Each number is 128 + 24 x the weight over its row's rms, rounded and kept within 0 to 255. Layers, rows and columns count from 0. Numbers have three digits each. The size before them is the row's rms in percent of the matrix's.

# layer 6 MLP gate, 192x64, rms 0.225, rows 100-191, columns 0-63
096:130113119139139137153203125184137121159142101117101156110113165119142144132118138103099141126126141142140119138156140112133187120111149119133082127098104139170165165136112155125156125152145170
127:137117114088092149083144132170127116181097137136127108142122136171098104146118166136133131144140113149143151156110128122104126091145114124121063174117148169120155103125138119109123130144121078
080:147140110151108187122135108106135108143139153132087126134131136100185143134124107117141141122114122130111139157139097164142140135118095162130137131124093168154182135132107122108094178171139177
055:144104131128097085119139110101091101114104160135104106123097107104093126128153117144153126123095114162120117151139154093102100172122192139103133127184132118102157137113157135110156118128093113
104:097104125149138150175126135095141123168118138131103115140110100168098149106136091134144098090136101161159112138155131128142177122123133129096109166095093106112078145135109127102112117174113114
113:172195145147106148105119116151093128134099190129130131099112110166111144116125147152128164113128111140120170114166160112114142159153129118117097119110149127118107130086141117171117119164107130
064:080138131094129134132098138153130131124130108108108119108114157147149139165165140141072120090133132098179098179134152145130125133123104167106159137118125148150115110124137122152084104185137107
101:160119108148146140120110146121120150122119157150098155115105151125123126088136111157132107117135123090103170075136118149115102126082112140130088081124068123101130141122141094176105152149155107
102:129124098125134120110114082122146165158167115126137069133139125162149115109148141094136134121103102106115123140099108117118114122100124151135122135149178156197101128143179128111106138166164119
129:137154108152139165130106108111153112163116109155127152107113098134107098131154140129151139125146165130092114085141105074157095087117130129148087144142132195128156134184116129138145126118129127
072:110140143139084106089138089092109103124096146114131101159128145174144123161119065127141133109108142107114117125143120099156127141078123128141131160163150111157143104151093094106136135166120102
092:108126114089153146140105122120159147118099172132105118128162165106122159126173136142096136100135116126127150126082103136140089131163107110082157164102123164102109136133130087132116114133100179
133:185116116065123122139159102133119143134096132113106100083134117098099101131148123191104110128152162107169115127124148132120151151135120167124113149146093117146140132138122142130114172169109117
129:178132103120138156156096099083098103128137118117147107103111101104133098145139142110067122070118123142125130117130140125143138078098141145078148109140116144127125117136087170164140113115119132
088:118145159149127128163155143104147122121179106146166099176073105097092128109123111145123135144093134096123121135131108116100154150141135085139134143112124145114157056132121142145112167135126116
089:128135135095109127106137161128131110108138131137157153134081102122176062115093148133144120125104094149093127168139135113102148139141150186148164147134129110101123128141118159109116183104120109
063:065161115113120124124100133106137140165125153141124099124118098130159163157119110110141112156148119119139115090132116120141113099095099121139165136154125095165121113145121117096077148117196101
123:124133096125123113127116114110105145166140132110137098133131166123125127093108097112160154095138124139081121144101132098175136108151131125087126126168154141119072113171130178121169145163119160
121:140131124146157120087141147088121182161153128116080115127082121120148139122096075122126142124073100123096172122113117123092148121116137114143112116148121136124126172138099118152121104147154169
082:151152124121127150126129094146121128158137156152129133113107124163142139150141125093154117134131130124095196109158158115168102147102124104173151136134154116154190161146111135099182107153125133
096:170131072106128128150108136135117094122124184170111139133124147111149144134142117101091087084095097121131129143075154125145150148161152136147161102109107155123094129108127110127166133146128111
102:101116126139130120126146118138107124183151112164091121154167131108120128112144097114142175156110119133119151132127126148111109118136150118107078142158157158099126138171173104083113080084117127
107:143144124125120132103154162124093161134136078163126127150084150104096131130127111122167117106130139103132086160103129127152150110165111078136120126148108144109155141110085127117124137154199147
108:135091141133127118125111136122142179125111111113089107109128122172163141127098134158152137116098131109135135095102134099138143130095142072104105134144139103166140096154153111116109128163195092
105:131106153143120137172160117116118080139135119167124171104112126162126104163116106151139144090162122133115130098142100138136148123133167131086158134154111157081072089138143145109132126125104095
093:115158132098132145138092154124170084121129151147136143152155105137123075160144128122122116081135119162147132127092060139173142133107123142110113113106102160137133109128129093181139116134112149
096:144160172101152157104161141127161123097098164140114113094134097118102126127106124126144090124165081146161122118102099157160097186167132123131126124153116130092128147136149147128157134149142105
077:100113102189083108148103123122126081170113174154124073143146131099151110117131115119118119128093155135123089145092145158128124122105139130092152150144104107131136121134096146144154116156096117
111:154137096130133116157141147108095108130085103118124108084164142123174099140147134128125095086116082096089179152125124115115093134118090142095128125099102140112176110146113125138150120124111144
082:116171115134135107121176145135107101109152094128086111102114118171113116161091136149136136130172129079141144134122119132147121134089139103111127174172113106083136094091114128121162119114108147
105:141115126134110135109098119105164121175133140124078101116126112129116155103123135113161099109157123132128154121170134173074126099143127165102105153101166151125128146179091111118127121173102123
097:143131143132101119112162140081150140155165093116080140107174158178149117102155148122149111129157098139177086123119135126129093099126140122144129165132144126129140116100101101131125115146076118
109:102111103107141123140138110100133124109097126113105150137120126128137154114141166084120132091097073102136134086118116114155159144104079119141108063118136149116113138114159165107093106129084133
064:115126122134108109083121172170141091160129129119128116107124093159162124127124148155111107152112128121147125167110150094190126135120139156133127119159081129088097122126100098116121183145127096
115:125152110113137101125089145155136135143143145104131127130129124195140165121141129095115128138038122098140155128136138112111149156145153147111097105079132126160141100174113126123111145150113148
073:100131108133125094126101109118129128132109102104134124137129107089131142139094104111172139127142131112141183105133185085180069124105128124114159109159129154130142129111115148168128099175122117
084:105137113122182098111148134125137134124111112139129153116110099168127123134132098112133138150094157129083101159137152067158093129110148121158110165173131137108136112149115114130115189172134124
109:086168188151105128142105122118146117114087111133132162141114099121145124095132134137125092113180119135079098140137141107091138117158116137102109065140115173095136115137131112146122127133154140
119:102150121123131114134109127151133119129058109093122113138132181133119152133156147104111113123114108103088117126140113150132172108088165081115114153116130101143158160124136137081125116116134189
099:121113136075164137117123156123118134170130105141156152157154110106120175132127098093110165120143071109151169115137114131105095120142103131097120126140139160111114173164142102102152093140121146
082:135132095133121187146163156118110128117119131163102118108121184130139154108173157178122113175082131138145173128143100114085097126156109159097125156120123129132124114135145124117112133134097136
097:145144149117123104111166160119124168100100085084137106098091142097148097124139134147136147108157120124126132131116127100167121115096114139098103125147103137146134120118090196093131141132139179
107:124083147127138111137141116137133108142127111179169173143134098149127106112137142122150103085174132120100099145152137125137164109137143125147099153146097127060122179075130135111118141141126128
123:156110146126156137129128117165147119138137146122110088126114127168105125117131102131153116087157137155105120137121146094132145126117113112079101133157126107132110186143151111065165122187169124
067:135148160077129170160121110109141148134114142104152120110125106097095090104144108100124125096135098136163113123153121139134139165147189101124138107168136136162164138125165146154117089127093134
067:140142122140121118129086142157088156111151118149137101104149105126113150115141154125072098099187097166112116134108164134087166165159165134128120134099145131113138103111118135146136085150133151
113:115185102132104131137137116149079104125113100141168121119105113121103116139138107110151138105099122074118162068158158082130148178083139127102091127137127126111142123128131111129123127125106154
117:141143150139142116131120141142126142114135101149123136066117128175132121145144162130148115144126123101127120081122154113124148154081139131078102159143156157134157173114148066119096114092135163
090:111114137102150137105085138116123096137156129140109132121118145159112144087122161109114146144123112160170137139113120081150112106108199113147141124127093103099123164085145109144178125101117157
116:157156132090111138115117080126125151171152185119140128111126112151141153127148085157111178158129130162107139137163141122126116158094103085116115138120118120105114129120168096132114148168115088
075:078119115090114109141101116129143161148174076114104129124156108123148102117105111106146097157117082138106114145121126151086104097074102110150147135107122109107140104146114112145163099155135124
116:128097112109122132140101118112091154133104139107087125134131117129106124124097179130132088124126083116137100157132143144121096122143174109131117127114082130115162106143111179171175096134080141
109:112115108161087120132165157115163122182134154115148095109106137134112175114161097112149154096128133124157139152117109141124141153122132162146134104157146102123151125106172127108117138201125140
092:089131100138142124096095121124160128118152124141109152123127105163147156086105136101112123137100094155167138113124146130091073107121079138145097123117132163153140089087109124142092111108090131
036:135146172089126130148115131102118073134147188116135155148160126132116108129121118139120118095097135084111135102142139129139172096156170138120130125139157134149106159129176137137153184143155122
071:116116107152105160092197143108104125121139113120133110090110152146056145139129137142138127154156135181129165117107133115111108073133149115143167103150138155116126112148112124110108135117113101
109:120162168127164140107142150098144136130080169149122109100125096152122118156156106137135111157131120130110077114167118143176076120119123102119116163101124120112140115148187123134109143158110138
100:191122159079115123139090131120125138135066149105140143162152156117151130137126134125066112162107139130117140106129165124128161118158142106136154121149111166147169137150116119085117124120142145
071:084117144119131109129134083116095120127154153117117126137079119129158138123144131137137165158182113086159155140099130141115143093138125172139164116172138110143145079116143130111088129107110169
118:121179126141144131144118093143130102145139138139139152102095097119132113103140159166112128074137101098143128133139109125068155085108113172104112147148112121118147111124103167144073121128147158
091:088102121155146116147119142123070153144100144143153123182133105131105125157125098124127130087087142150139107135164108099134137130138122160072119113177130161127150099156160113140099112156137121
093:161126088175136131118127108132113116127163156077128115106140109135077093129144133109155098113144117180094135101160118121121133152145146136099137143142175095133111138154144173144167101146110140
126:178144127079156128110078113142133113130126146121130138105095124159108156144119096153129117137137134082106130142140143130151140104102126141075110150184124156107184129104098091099151121118131116
093:128144150117149118092129080095103131111121105107144123167127169116118123081134127098166110104126098128118112116144149075174128086137139158136102085122144152098080138138122117107115156123119095
070:115151127159125116095113133121135108113141143128109070144103120137114130060135153128117132152116143103124094086124086129184128137200118160160158143141120137151144113115127129128111093104103137
073:084121110136107128125173125114145144125135140136105102125133104112139093134132086094155115182110120143104141098082186086160139099118122087133102107107142141108161089121151099150117102129130129
086:135109193121154103121138107189160155138094139140084098102137151126113116130154147138145125145088121096120123136165100083122123172162140126120154134171153116119148119149138135154147121146111102
116:145149121124119104132132113155175127135112156108109122129085159143127119119133099116137175104116093138116172122141142147156163117092149121109071131062154137116150105123117159093087126104153126
107:140120106163135111101137098094101133140109125119133153120056141154130081103095103138150159127135097101109110175128136164133146105130137120121157055127126134089109141127128115143160142134125100
121:137118078102148130165121120136129168143081138142134116162153138132107133110154112130132108081118097112126132138150089118181146183130126145121109080097136126137147121148141147076157133149100156
103:101165122121121069086139120132097096131108162094081131105137104153124099104106135156171161118131111101119136130147170138150118164104126148148113111128135114103129113106132111110131091176166148
065:093137116125082144117125115134108063150134133082112089145141131135145129167114083108177119108100127142104120177133112092128098129100126108135151119130125110127148150164110143098126113176141098
107:161135135144098133137128130138111085111181127074129171133112151151119097160099157138122119126122107139155118116105132106134144136123088126134108137199090123143107161160136085114162098140124110
112:131136130105188137180124126094093090120125142132112085082092169139143109124147143146112116095149101130131145126154136127135148115133123084139068109166082140110140114144157110133124103123125124
126:131113115080145104111140116121142171108138124143152133106120119161117123103125153132163109095111131117176179091104170108091136120110179142089098118167134165106120123141102133107097103123144110
104:130116069106118162141143101102114122128147148108140162067141141081144168116136140136154125095155134124162083130119100092103146147154164142091123119128122134149125110152107097132149084141114143
114:105084130125095137139143142115153135163074135118149092102113117125152096145133114172140130119127130115114150121162128106128168143104158111124141174136120164107118118098201124134150145177123108
075:116133087139138142154120156146181118146117093090122078180151121109155095128109157089139103132103117127138151135111143155142092061107125116137133120116114118106099144101153152124087138130113123
124:161142114108156146130135082111109124141096099135133124109131177135103101133121114103145191101082093144075139134100133113150130139124123117118126144160105158127101115142116149116060099139112114
066:109153119150156133120113172082092139135148087107145140157109134153124146178098135129154146123087175141152100096118156155106126100128114158135116087126119121107138138122076096114143126165118105
104:157120124134123124162112167137139124184112137116132106091148106108134167140116087155150140115121077130117163119150173184086116118146134151120147120130171131109139104153163176140129107138126117
110:158139155163119167117143104131121110127104112121126137090169141104090163127139169170137148101169080097128108143137159156117142125154146138091147139126125097091141172159132106162117126136115151
064:090164102170135141131124146120108116155119151083090098149156122131142166116159150137124136090125139140111139098126161085160098142091125115129103149072113141129112073126125145140151105152123108
122:126133144110138139142129083140107145139137115093076103120111111133128106136077090120142127098088148114105179094138129152130115113131133086095120088132130170151147147152149136093119077122139093
095:136150114120111087107156127154156139136164111123077130092184083162134147136142149117115108122116154107135118138141079160115131148119144129135095118177134144173126116145147127126139105187148112
075:118136123137187172147125134134102191120119098142126130143160140095110121153109117089147137153110109136101119118117100183161110111107156161119117146171124144136146101066112111130118138146133132
113:138138108107087129143115149102124079121114095119142097153088119152138174118125117131117163143137083168173136138122137172109133139124140155114118119095101119141128100131172168144167137127076125
072:090149112141134107097128130156210106136130101119113159130122122140114142143165114103144112117177082103124143102115143129126157128110113144136126150158108132137127170116114174167105110154157091
081:119092107151126140127150136111158151145131135119107123121167059140103120115112136162141174169166092140136114109137094091113155119102123068108110107107120085105150105133107122135110114120153130
094:147140118147156087121133104138155119162150136155139149151104119131183121112153203133095137145103106127133143116129164145163115148080084157114124125162130140146113098144136105135115151148143089
114:143093119168110117134107139100125095154143131117101096112161102158116121161112129107129090132150156097157124108107142140120109173149167131100078146112140191140166131151139131131135156140102099
116:130120122079134132116164140111093140161065103146106111088089129115124143131097126107098123127150133121140113143144109166113135151128180115127143099138090161134148138071111160135122143098089115